{
  "vocab_size": 1024,
  "positions": "learned",
  "qk_norm": false,
  "attn_scale": 0.177,
  "weight_decay": 0.0,
  "grad_clip": 1.0,
  "schedule": "wsd",
  "final_lr_fraction": 0.0
}
Each number is 128 + 24 x the weight over its row's rms, rounded and kept within 0 to 255. Layers, rows and columns count from 0. Numbers have three digits each. The size before them is the row's rms in percent of the matrix's.

# layer 12 MLP up, 512x128, rms 0.0804, rows 319-511, columns 64-127
093:122117088157122114129087089128159172111153114114123108103094114178120117154120123115155121138150122162112155101104122150145137102142113104158180131109132108143163160125144074120127112143133108
089:138164086107098154115129117133176105117114158130122118111088125127140118112127159127120160145125127126120147141159121091141122169109131108101124145114110145122134195124117113128125140111141106
102:172102138164109097100186151102088141126122116130119078133143142136133140136161090149143124132115122107158123108149138119100119134120087103132177117116115144066118111136098141168131113115150142
100:106157140101118149086139140122086139112169120115080109138174098116092159135104163103146106151145129121116109127129132116116127128146119096095155089135095113150124128137107114115090117114165179
103:163161151147136128137113108135105091126120110143128117128127106134104134154134114122134151143110155099119126129120160192158170182134102125138089155087117127143147173148099110183111129086106131
103:112128081111141112149109089139154155097108154122129109142123127086083137151118149090137111128148124141115128099132090130128106103157169094107143148117115125104121127115117087117097115121189106
122:133160113137083118072103136099139132124106118115147160118092113165117100132126118083156101091136130140112116169101096110129095098090089123098144128149155102122111106089118100085133132071093118
103:152165154160155110114114116136096092119104107124112128135154156132100133122104131098094153138117132084109172141130159156120132123096112154134071116078139117126081183105139149102122135139140131
097:118163081127144119137101099117118131070127106119162100149116158143084106110106137059117108115130135123142137150142095119082126117102098163122148111125138112132107142096126162095132122122126117
121:119138102127118129137097168125108149124108156101140128124146090145119133121119071084149104119122141114128132131092101164151125086120130116114111139136114134106105132108115126149118076133112171
096:087115093124108160106144153145105147133163156162082120148145089135121130138096102138142136174116102136145129126096118119110126117091103153132131187107110099128150147176105146120123118113104138
096:105120135126113132098111145134084099100165130097134093154138085137132101142103091113100155192097142142140093114152160090101127115135121104156131137160181104119126150128116155119152136131108114
104:122175111123101113118083133135148156153144110141098089138179151120091127121150098109163098145099100110151115154150144154109137139082148146161062110171144121099123150149109134117072090135160124
098:127134119124172103146154143138079115126126120107087140171104185109097129116144141137105119152112128119138113125144151150134136132078150146121137107109107111080135131156140128077128125100146091
100:138109075100066111123116109121137137138132132096100101162134144101147097138059127155118104138116091087126155121128107113087157114119131111130137116132118122155101169109184121126115146109111132
103:128121119100116111125139136121121097089144117106091102102157124141125117120087169081133110107142108096110094106126090125118139090130099120108105118116093091123064144098081111074151121098150131
107:148127107130122130134133127095093096113148137140103155120159132105134137119114191136073114118139108099134155106078092156143133117101110118156129135131131092107113091113108146130113107111121136
098:094125109143107172129144135157126164105102169150140130097152102140148163149142113134150142130107123143123130096136146156160168129146121074104109111151137139118137153176146154135089092129113151
109:125136072106123123147147119103105170079127100140127100135081106122112111142129085137134108104119130090116111094105123162109158123103107107112120203110105108097118146136104116132141125126141140
100:105109096104099097099122048146138132123088119106124090114145130101118109099108087096132101123142115155135121062130099155103116109142081100132103159151149135100098114108103115141107120100143116
107:124140123145142138137145158114133115139169132121141094126101158129129119101180165127131139155098125160192141125155117115134120117141115103160169160125131112152146161140101111114077126124170140
095:146140122114144105132150088125106132129147142091125103126148140109122122113138138117133099122088169135124149122144121146129166131082101129111101174153171145115112170107111100094111125165163157
115:092141103158110106160110088132107127115160077116161128140113095112130138116091129100132162107114102139122159085111102140123138102138096110101137135134112123106134099126110118124118128093109143
106:110130126098117114081125174158095136129154086156102095160141056121132127108131083156126107094115106112164103171133093162094079115127099129115126125102127153129152145112130148116127122087114141
107:148136129108183120159144097156127156129149100096107145156162138122164157134099172160124114152102152118176158119084101112104132137152116159143114163134124151127128145128128148075110153101095125
089:146134170121112116125158091153121156128155092102128126120126135122099149123111115112108117170133107122135101114120114150145194117113116124159200199129187123101142130152092096107098111154115123
110:138132101164122141077117095090132137116134138085144092117140060124149096118165134077151154113118130197149114139100138101110132143120118115113118157088096142137093163130154183158168096106145149
101:102113090160079089118165143136143146131126121132120155123123102064091126104098096155124083170123150098127120132113136132118119072119128055159094162150130140119109109146131127140128145122131101
095:146166144131160089139090133120118131119138122098175157147146103105155126123165115166197166133160151112114167142142138148114134149122105160119170125144091135128123099068093125103120132156148164
081:145093134130129153153132103132076095145107111124113125141140138116117129090115114102084135130159136112117104177136116138115138088104145121160100111106145074154132169135176142137122126166111076
101:092114169115129087152159179122120125113154156110133130106148122117135116137092108155128090112103082095177142151113148119134108104131130123160138147089121138118128167151128120181110063107132131
091:133155148118160129150168104123109144119119138095086159122096089136140134109148101126144093142124142126127087123144164144120178113136076163128147166145151128103094129082136139132127094157075124
112:181093135094127088083149112160138136139166141139096117145128100153117148164144090145144108199115129130125136151135099096111150124108104100137134107099102119131098123109138171097067110161150142
105:154098116134143115098137161144099136097156132102107152098166095113150164085125119126119109129108107155114160126135103146152167148145119122135143152121124107101159124118097071098109137120149108
096:108109125117124152125129120127132133118125147124116095118154132088133104170150098140165150090133112157112080168104119072119098078124126128171129111135138070103148142149137143120125113149115163
099:120134133129154124159158116105132100141130125120100162116129193123152116117156155144156133140152122152170118107099115146089097129075131083169153170159161114101150120099072143149096138106140109
110:071087158107121087118166123114131160136150098107147110124166119126112145136126107100135174108077135115099125141123123154117131155160131073121124114163102116116191104144118082158134097151158138
100:136145093131142090131110131104091174167122169107150138165087105064145102118153111120101145124112146122159106164113136110116137124118099129142140106115088119157140125143123106140103101120081135
102:151163095114133110125150095123139120160144106170108139140135144128071112099124104146099147104106117138149116157139102147129120139133109108101126123145148202134133161102142132131105104105128101
102:142136126128098110119122124133121139144114130135154151161130169130082126150098106084088106166119100113115105102099085098154095108127122112126149121154159146165149189122139055095112110129146137
104:112126142158128045134114128144093114122136150120158116094113117105082127138121170138140082148112136108116086105092124049131125167123143112134157074154145122159133112095099095110157145079110146
088:128143103117083129100101138136168151190135135137112087093149156157132128123120123155140142101165091105087131115132122123118093143127152170123154154159126190107123126146082129082114109133125114
109:168101120148122152102116120168108177163127145078125135136125115151087120119115114158167098169131124084155109167107160187151121104098116121122136188136123155137105143141116142078136139120118139
105:117123101135103110146145159121103115164116140115114107111142115123130118118121103111106119146107119113093116101130137163158141140097119108129128152153169082137139132122105111134113126095114118
088:154107107141115133125099126156171112141109150106112117139141116072148159132105120125114119168168151103098142115126068135167117121151150164149133116113076160158093102116116112105093116125132137
103:124168143147102120173140096158130110125167129132128160133127132152151115123124099129132172147106082123109131107124156150083116155167140121136133133142110117145182181122083100101192108139131153
102:126163107171150135115121164108141129135148173125136139161110128064068137103085109101124108100111160112130108133129103142127114141135121152144132146102134120135139153153129124142167132125089133
107:138127080130140111127098151156124111105122114164153118130130138095085083073178121154136112111078136118122132141138101126146099126086145093074156151147126105112071125137132115128110091134114119
102:178152143091146097111125089132125107138174121099142124130117148158104144163141126160153156157074120136141122130135148109162098104143133131136135152134152151126090096161122107138149109117139128
095:139160145146098084078133096120147170140131145151139093149110133099110159154121146115112151153117140114118076151151124085145090113113118093121099135151110136098167180118100133131131143146102113
103:119113120143123111114138148111155139164124145072145114168164126120110157137077115127085133146083144164112161120112139099093122120136082172149100166154149098069104164145124134131126116154139159
091:161141093080135122122112097140076130117119163096136140128081089114117089125174132170109118110069166140114095131145139128131162113115126135138113099109113125145143118105121136130133131157116100
094:165157137181160152124125120121154097128131115135092166152094154159157152110151146168145114133178133139104104158140146194137149161100165138137160150156151122115124139108140150155102119128144161
092:124127185144090137122185137120115112114160143133115130101106138127156116147138138137137105126156131125093102136144165101069139117077165115103144117151124129096129156173142108062157143126123151
101:111116158147151113128162135104119159128198103089113159098160123110132160148136134102126102130097135137120131149090094130108148126116121107106121103104120084110130162102112124064119124107153158
097:159170078128154117117140124076080096118117189125127141122092113152146105156131133130107158157156126155108150149097154126092114118142138092158122109095136132101105161139121108128088128138115083
105:127124120142169085148127116170109107123149127171131126143097112139121133118141152125135139134088070129121121138160104142117125117073124105082117141126142102102096123076132084122149107155147132
089:127157119164167126122157133190160140158125121108110098161131160071115152156107171125163120149093126127124137112084122141133152144115170153075147144126110124159166131122103115110107142114124152
094:157163090147132104161114117121140152161139152134157069160139155115158131171121150104127117133124132122116121130174168113134139147080122186132116164062084106122128132147112110109104152124097134
089:123150091092135137118150156122110172106148120142126148119129145104136129135095070124119138142129106126159172106135158117097128128094098131107108127137117095116098148101122161158129140111173133
093:146109151120108149164098110118136187153122126090163089139113133116126125133098130131144095117083145192112135125150133112168200143084121139125164121119109104115105144110086126129088119132123134
109:146156133137142127146127150114183148119126113151143115190166117135158128118132124114107135187109205143105123135155110111140150142136101102118142180136143135162125140138081103124161144097134153
090:109105103137139154127136116116131098120153134134126137088140125076086121116136134141137107116117108149118133089101101141141138124134139130141151152130122172112118133092093136073121146137178154
099:148110127128146095070104087093157121135152118122132119145137114085156090151120097109131131093085149097115171160119138137105092126096132115159153100133137101130085167118074108106109117131121156
105:108154131150156117109127130124089144133138138092145111114164119103130118129128119131172143135107113146095119104142125105122070092083175108129153129096155129153150104142100132180101126099117100
096:139155102143100156135118130126122150142146143148094158123181144131182125099129111144122107170077114104117138113146129088116181140091102100113093180073149092103111127106151155114125125138075146
117:094174102050124128128099143113122108116133137100128117098162143109117115131130126055106110130130154108095100138096132110124101132097099097129147126131100103162110150080110142105125127173091133
097:093184151128152120083136126172133183119091134092112128123137168138081133097153101128099160120140153106144096107133137118142136127134131107129087165142073130124146138172137159123113107097111129
104:084166137115154092090126130105115133107125124102095113110142099086091151172159105154133149154168166147153150140145157138110122128136101081129096111123133072140123135121070080134156128145135136
101:164091094120140061110134137142149125135126145092109130149149096130182128167101114126148112117153151126123106095117146093149097091088117108154161145127122088153145145125100096142103129113111090
102:132159103128151107084116103151141119171108131158133134108149088162140142101105116093115151172100141142111126145090132175096102161126104116151121107144125110162129139099148123153145103116159134
110:167130101130154118114150132134148119129134089131107118171157129091088159155070138109150130129127102112120116124142155152133142121148086122086118138135124124151125102136112103122095152080105131
091:088163114116102127078122086165134154131130086144126124135126119123121129105114135125170093133167131116123127131115123100148105133156102117104110119109125099100120149132118113120148128153127111
103:133142125093136086131134177132142142137095119098105084163127097129088120147119145152153127136129137133113102087127131082149116108079156122087165119148097128145162120121152152104100096141118128
099:126138128122143156139145137124089119132156118136111091113191086139093164118109135128097121144085130119126106076151094142105148138116080143123100142125156118121117135122105133090119113143104155
102:100164103118124086135138101120138131121142136112139113121137157135177151136104137126145147139150136099114128170154121122062121117118129169129104094073095121109118159112079154103152125096103146
104:141167117129102135125159132146107087105136096072157136120141103120160132156142101089115167131091088087091112133125115120149134084104098092110147135124095127178145108126110125111176121083097136
102:144126122142124103131154099135155185091142107165128129115156104097077126130137127076118106125140142101101095106092070097075110146126095109145153098139120111162101158154138125123097113157136122
098:189152125112166152127163091120094165176159159134149144137131101108124129146118162107149131157145144148130178114095090137114125140119091145125113153063107132191101095117119119171122118103097110
099:096167069124110116127155114154095106166137117133135106122137102131070135134165130098083162142151076159119159149116107142079128118121132136072132130146117176114123124137119160138106126161148129
096:116110123134163152165154168120102102124130171135097104164130079118136132119172152120131112168108145141184091113142098122148129093087112090151129124143132144141126161142096117107095124110085116
088:139144095115143119128154112125133132128132160141090095123162082127142096101131141156164166139120131108142122112156152124142165087111070143101168096126143123178103117124123149094170146142112123
097:113163135131095108110128098198135138120163126166093146131152117145101146148153164133125136191119162139158133138079120123135108159147131151129141115127130170120106145096123124141104098139138150
103:101137126137129099145102113135126113093139133129115119108131168102132132100136161106149122131122119151141131103113127098123108073090123171081121130099131150093124135134138120095119104065143131
098:138139104124111085159134139174132080143067165118153083121120163141177127109125093142108121148134118108145114101148145161116159101107157116126123118139088127132123133147105122086140134121081132
104:136143124114127121130123119099088111086130153133114135114117104107132105104122103113095171139114140116140155134135080152128115114133105114123030102155126116166128171130089106121104108119149141
087:088108095178072093120079106096114159137157152152109105140126096102102126129141092124131111168108149110137102130107144131137124105120145109097138119157083127099136105127114081089115104133117097
096:140162126126130083134109111187110144114131143123124093114124150127130133144142179147123102140099145085117099068134143099121151111102093128085153167124144153134127101116154131096100125103136155
097:137112121146127131100133106131129116077092091141114119120101085140156126102089101117100128156098111105105135105094138130122081096149109078102154150120126113138097145135115137116143105065090153
104:109110130071138146145145125124097135104139128122127088130099093112141141113113102123111156130090113121100155123128089141132099134133118095127108101117144072161105145096138091119125115157125132
121:121096095082117122146122109141114149092124101133086132121117147116138121142155086145150115121130096115120118112088103105108118127091147123120134121118141145138085119140103127144122091101123126
092:106133148136124170120123142099136168168121156128079121130136140152141138138115124143158155167147109114153146136105153130116146093091132157127128116148146120127171146065083144135139104153098119
103:132124109149131144117165133197129133104155140106120111095107104091122148170110123111109136175135141110124136125094116122093109172154145126089145175150131085104146162069095139124110094111156147
091:164122147120137071140104155097163137181174189107139108131117148129079113128114130140112105125118109182059093154142111100144144156108117115145151124103093082123105157121113115185109114122138129
091:135161099139156101124133098086131127112103130175123139169155088095132149093148155128089113120107065121130187137113135125144156155134087121129117112152132116137145154082137160126134149139139131
092:092125104143156164144129167116106107116159127122092114134105128095120175171109119118144122116108144106151108143109104132146152160128100155127157139105109098123133128128100160165077094190114138
102:123157101139154126135109173153087132092155141077136103150110139171140119120105119086124116137120144089125099131094118090143077141100140084130096183134142151138135157089128143131138118084100147
085:103134115127115122153125154135192112123095164099091099143195116158079124142114115155147153148106137141123124115170109107115182107084122172115121112111169113127100119171100139090103143169120140
107:131105102121113156137074121095148105110137148091098117103119153131117095126147121111117059163133128116097103103097130069104107146120096121153136146145101154123140145139115164108095133095069118
099:092134095117096101126089088098117154125156152102134127118107126111106090080107136100159110153106081115126149103092100143129150117099136081119146113130102150117099099119077158158078118099120140
097:098122129145162082143101113125119109102162144120107094154164127069128138139172112133124115122134158103102127108098098100056165127123143148137155119131135102068112158130125117168125119125099130
089:158149079156149074166132122098164140082145111110082147144166161116110125158125131124103127137112127132158144175102137139127142127086123118137133154114134154146112145127082175137087133141141135
084:153134129117152151155131147118134114132129109128160110116130146130063130122112115074154129136186118132134173143123158120135122156115129138108191163148114164108122121126150151093142175086106112
108:137143148159172108092129099127095149090135100119143142141128116107146087108097094132150132134091141119098145091153137147096106104129148103081142151146134093121084149161147117091123090097122166
107:148118094092090093144137138110147111129177083151127100148111116126114089155123108105125130134141079104180155112141124120112143074079123130138118131102110100100109108128140134141120116133138102
089:099188126164140146137126140117132160132124121110101126153145160106138082139106060124123152173118140147146163155138112075146154089135089133148130184159134095136139144104147121085142134126153134
096:148169110138099123155122104128115156081139129093157112123127149115125134150135140116130170066144136181203110107150143135089076155125100130114128153100073094127136144123114124145109118140151135
094:111115093115096113082120119088135111109131138102103105141134156075133139139151115131120135145147120099104131121094180098141120152144089134154101106106125156125145087110075140141144139136093134
087:155158112125180102124162102151082132118145128101123109145140051107148125112137126141075120108138095101147118085119138108119152119124110120136123142108122155112121114137131121115174133111099128
101:124060099130113113079157118115142167118119100163140144121164083136150110149153085161130143113130127130090141104093119181131108102131138140133137123095094101125106113139081114150135107118147147
101:159133097179113128147153140117102101131160148142150120113122128125096061111120096096137102120108141113129113090095105151133117101097112130120085129115114115135101134126111122127110095130112139
092:158128098163143149099174117150125113132121115088113166139105117125098093140147099099116116160123105122133120132139161140144101121117129105124091099158128131107105151134098141103079105154166124
093:110112098137139171139171113112101107108135136144137139165095141115131191142104145108159158139092150126160155133142148114103133126135110144135146100121172088132144139110106123102106125162092115
096:130173127134097102086098159127129138107155098143114113121144112150157060109146146113136153114116133132122118142143154126173146117120144084170112158142063154148149134123124146129131137139147131
099:110148119122110111103133110149127172131131123094111137126127158165124130158140111145164125155133128145125099132115087063157078157126158123141148131138131124102092133132128120132084129050099122
111:142095154156116157104172141129143156165101138116115130141155143118115137142125096132156117146102170113091164132091139092118107131129148151103138141132132110130090127113073142153110125077108110
089:112155112127110045139129099100104136111105136087148116091122111102111130128142099117143182111094126137108125106102142116149121116136110090165135124147173087103123139110126103131135136108120111
093:110144128127133111154147088097118160127142163113140136120154169134094143099147157146112138109127079110167150101123092150138170105108101098175118085120132139084128110120054161150113143124125131
104:133112125103143123132156137114135070126167168095172144143156172105120145160166145132137111154148167097112110144114090106156141183118098112164141133163166114128136121139125121087118165144128158
099:089067094104121119117105127099124120096143139141114117081164052109108129090136084131114131147083131145078092109120110119101123153124170119112119143156121141138075142132110120121120117095163078
108:117178099166128101116127133177089088134115112108088116156121095116073144136123113139098143102109094094117110148105104150119114096099131140097190118124133106154168105159104092117104112101129143
093:146113114152162105162150139157130114145151071098143143150116116127141131138095076142127110145103160150125128130074136100101119079100157134174123128133124163098105122081138119126130087134096143
091:154151124096172132136124117125151128120097114140090115136125166087113135192087117132149125135130116106115074114141135096118103106115114139126147147113133154165106142119093106154114116120140151
095:161173123147125122131135133128127123092105128144090131126127141123137118111133088149124130140110125116111104112154121141110140141077105135105130111093175162066115113112084125105157112167118123
101:153150112092134142098137139140121161110164056114102117126127081076119136125119160140090100132176151160138100136146132145098093121160111139122125106106123127123122132127144123117127154099152137
097:086120114146128093106178151154104152155172116145153133167118140132156114148152107070150093130113113068131131119130127137158101116137104129153120122187100144139171187111119108103145090143148108
097:167157104098126119131134131158110148110179117179120111145154126116130145121167103095131099118078127103129107122143135137098130146134140156112132155151117107138119106094133144132110089128108133
099:138116107133168050121111092148095102129118114113174070143135118124143093087109106115149117130124107138150110116124115090132105075106148128110134143163130155121132144165089113084142096108189154
104:125123135135104101130148144134129093126167116096162129139165151149123138138131150122113109134082129075127154163151091109121106134085137119119105139093139094134134171140113160112139101083087164
105:120176124117130114098125096149142180181162121123169146150143180091119128150116138121108149125144128146111119147107122090138123108148153160141129169149101116137126132179153145147165101071130127
093:108095132122157110146156098161140169115115106132151127101135153119145119176127123165103157102147128158132128139112141145126087094129121126114175117075137095131162142070132096110093110104136160
115:116090110132085120128144087107128131095168155128144075150115132135104103127111141121133113135140091139079102105135127119111172145084167123102107167118104078130089095101085116168110129109152132
087:094139149105114139145130151151102133145123115066097080104131092125121165152137111146150118086152133129159122144114165145115104098179142145114119164136135092117088133143118083118129100104181149
096:112105107188142111148146091135106148103124117132138107096148153160207112128086140125143113125130131115167126112125141118133115148162115129147116155151142133137105124145107103128182095133145127
110:155146155156113149128118092131123127109142134097135175111119111123122141125150147078112091138108115126146122127125133113168110107092117093105099102180150101136124146129116136106143124073129150
100:116134100128151121100129083137070120107146147127104128098166114067127146115103136158097124171143149104097094155125147141143132144119138151144124089117194107145095152116110130101137142087148110
094:154183142165178097162146115082113136114099116122120133126145128085144188135117148126098132105103126116140074093092127104164100123091117106096126130105113108137109135120120146134100103110088093
098:119097139134112124129128145112108113200123107128125095135133167092113143104144181123087120094109126115106136115131122134097144106086136135088127065145154114120147174105111134122139100091119146
093:144094108160104105141116141093166145157166124132134131173160113116116157118158145161124083109116109121125134146138131140104144168157115100170154153119105069130107103125106133105144129144113133
097:143133087112151149139149120157133144125185113127127110133096137115142168167136134119129116140127144139139152107131130132113149124105095117098142130173152093115131098164114120161118133123087133
107:166124099098119119136170106108131146146144132133099097140137076162109103125143148106129108099175142072123106152096092122112153106103146150147121114130179095111110137104128132145163128113124100
104:093070110146139098127096090120137147125155143116117116120170099149108113102100141138118085104104096132148104124150105108077109173150154103121074194155125158076132141093115135147126097162157164
096:163145120117140125146135053140108158138107167124098143132155124110132115119188139091079129115124119125136125095115150109149153134075146095160134136128106089115123098120124168092129134085139138
102:134120120078118118135092124131089137125146146118134094123150055101128122109149146085114142089110147125145164166126106153102104146135097095113125070119121145116131139142128130103139098121096106
094:094149111150131107126159124098115167128124168074106155130134130151117130127153149126131077152121121100148140108117089142122125134080090149124129108165133123138144161111101107113122101104111132
093:150140116150205127152175139106119144211130107140115109128152127119133126155138117146161105148088122118154125124078096112135127120174118125144113129125145112147099121119113094135147105112094114
116:133130088094107095131115120146165115114115126101095084129145115101142102127129095113120155111143127096070112121153109106102121093086162115112158126157077138160133094100098095111129139155140137
091:137139115149103115129090171138102093123123122127153154120120086073077122089151098138115116131122155188113110105142117123163144152128119122174121115113140085102120117112061138116171158154122114
097:098120119125123111112096088161104156144165109129107124064096115098090126152145116129106166129150154161071163071149139137113095131112098080094171146108132145097096189114136090097099123124150106
101:111105124147076069116103116162128100107149096095137103122118138155125152140112144130101136106106123095100128173120125130139115126120146133118164125171136145105111138070086111091129120121129123
099:128157138141126111115080173131098116112125104109112085123107127103124148092112133149123100156131126135084139119121112134094089084102138152071142136116087146102150158116095135102151147143105124
100:086138089123145128160132149134127146144170135077181140121133150112075115099108144128110146162147159112108122099098123118115103133118074175080149095159145119109123143139145133154124110108094130
110:116167102106107177094120158136140118136124116117129141108081089128136112129113154125062153144103116181127133113110097115115131113117116090134124153136125119119175157114138120135117136089106101
101:125170077114125160127157123103161137114105102117151122138123104136112153116095115132114145183111127104157131135153096129140120141125132149125151094099118133128093129161131107121117112124091146
099:133159146140149104165120154138127111114119103100151116156128103131067124179106143108110158107109108144128093144122127147121085124123120120112168099110127114138102137158133139167107118152103133
100:124142122117113153107154131139099104139156122058102153109071113146116096141107141070115136126147091123111130112106078146114116094156137169093115124123098119143126139107127115148117106089124122
105:118095124106096122118100127116139132149137105117061084098062123128164121119101122124144127141102129126112126106120125134124135079081136076116119154130121142122093114105110120128129117144131145
107:114144154166111111148107146128075143123120136121152080153108099103099116145140094104133144119129119143066142089114177161094146097114134128125120124115127135088109135092157098103098088122109140
101:129110126165123095135165082055144097160145148065094102103145098131113133117118093110083138138117148128101140127107146134121131152117066086120162101159163130097146121092109146120127114116131096
089:112115116095143127128175138124117117094116118139108098146154139097109103118125129119106118104096166124131126076115112111167088148135145164155138092173149137106130131095162146134083170108124123
101:140143110114130119103140140092091107092166161146119145108163112142126110093147160105123139112151084148148100081075130130143119099111126098155079119100163119093120138138124087134155125110122095
096:109141128140138112115105128140116130118140147121131099168172094084158109120091152081140143110084134086134092125162116162155146112126166111135115133135125130098144164115153138086118140100116094
099:167113093109150076161153094139120121120075163135184137139116098140109140162107113142133122158091157123142175094135123115124147136118095158120148107117163127133093143099109104142160107104147165
102:131119118148120141134114132155115125126141124139119103130106101149142123152125134150104146153139132126174160148175075057108122114111121100109122130132131099169135157136104107122097109115136111
099:168180143149200118128136122149090138139130131109116117139115146140147101131105100095120154129115121109109104134097155133120092155135146121135132149127134131135116181134140125169142118081129130
091:142135161080128107094104160120129115151118110137156108098117124089133101135117096096087118118101132127185187133117133133114088116117143135120103094148097104116154191140123128089137112155098106
096:138128137124195094117082149142149149161079137125143082165119120079137155096096106119127117110129150109139135128113109124159102121138139157121129108129098127114131151100117154125118108095125120
101:163145096142101133105109116125142129104155126072142130113172111133075085151099149133107175152107125107075111099122123118148137141115091164132183161135148110181125152139154151098149121148135110
115:070126125098146098162132104162054129146132096124117081139154125155135145106120107126107103131108120087119084121131115139134126101145175085111094097094137101148081158133098112156116094120139079
089:120137143138160147098102169128139138129123125116123123147146130106119152136132144153115160137150131171106131161106135125141112136190144137131088118130125161060099154123167156128095135124146143
091:103089127109150158122132113122126121161144119153140114144116173104080140104111145141135151083129128092113155129146140168165066129102141134121143065159123154162091155123181098136134143119113126
098:146127133155168126122111129159137109112137151111111123157087093071165121114140134131148132091160124135102123093145130149145127086117094122087128100127175100151107101146128118137127154113116143
089:087142136132133114147095122100134131122120144143131174141095115098087090120127179143189132103127130153163100089121117178108106097127113142116180158169184126091147121111164143163133072145117135
107:207179079126132123142136124194118169131142125150125134122172130134128175149141129134116134144120147093179156134087101162119116148119153108147148132115150122085086136118157142151114119154119124
104:129160088120106094116134148149114115110123095096131123103088102133138137121148109136135114183105086105114138115090136105105098132094142094091156091095142134161121124100126106138134096125133109
105:141152077123134108169149119132147123145134144160144133132105163097129111098099173081153082107109108143108131149115097159139132161097163116131137136134128150142165139120108139129128126116102091
100:162140149156123130069139114104115111104128137131148142138128102124124135074136137089165118128102086125156155125103113122133165112098155129141123120091159125126131132093123139157142129123152138
100:132134127154145099127105084120075141088165142122116127150138048149110123094104140091153133136160137186122139124116141098129142087150094128118159137179167099157132120091123090118099118101175110
080:188169145129145106133143115126101135127144103150187172085127126135077113173133092130144126161102126092128128140110107150142183106092121103127139110143119085097123148124139117105125124132129171
091:144164163150155153119161117163076086152134133129145076135101136117130126187169126118119133144130100083104114117149141126121118106115106140161098121130122122102122140107128133096196146130112126
094:149150132138123117070091111111128122149116142109156122139124174129150089091142134159125154118144118174094144132145129127108158106093132104128170130167132159131128112162128140165132123143137144
099:170122104126130163113124144103149102062123178146113100137142151134098117130114098108112112102131116118112142090117150113127098169151107107120156154160117114156141112136140142120143147122072150
099:132098094071122129128105101094109132150134181143119137139117148091119124134153169119147125111136103128172118120117147166157096140114097151146168126123100127095115140125100114109100144141143156
103:168143130138123123110133136138079104108172047156131099156157143111106107156110128106083110151136121124127169132099123141144133146116110118100156134082141074109125105145082099146118091113159155
095:091133111090114116129078133132091151108124126142147123109118100120096123170100130137123182165140136140106113102165118110139129132122148128151115094110131101137132102099135172137132105125147114
092:121095106145136094132147111125163127102125116137099113128132133126146135097134106107085178098137159149127129128126100113148098131096106133161118135150130072103073146132096124141148143117162146
098:109139132158120067136186113166105161158096152148131113150134135117116154146116151092111125081079136156154149126154118184111101069073121130128168098154154117112118134125114106121122143100139127
093:162131115116151093090141146131110129106123132143125129156161092134081125101135154113110099130123102102169106139133135075153168090123129113091093119153106124123121156127155098086115128128154111
096:113160131097133118144123112152136107135123110123121164093154097124106174157148137109135138109139118165153107149136145099098141117113146144143096126130169173162094175116092133109107105144106168
098:137125128096143140138141097174145106113137124141150143105090101091137129117107147070121098160099130139065112127137141124146129133119113137092106168111105129141133176140124126132141117133131099
103:155136148156144168156119128114111163139127165122129102115113123177135140162095133146105091117095126157131108127130095153108170178134132133133169134098120109134097097135122124132124119107129180
098:116136123164090113149177142108128139161099190174080097161159110145114151129103135154158093144098212143096118118096129122117151131100120128107166146111073127121127151143091148113121139165148145
113:145147148110111147122112151100130147120103116132124147137152118092081116153101124107123168136081148121131142102102130112157142138108140149155158074054121155114183142101117162139133110094099127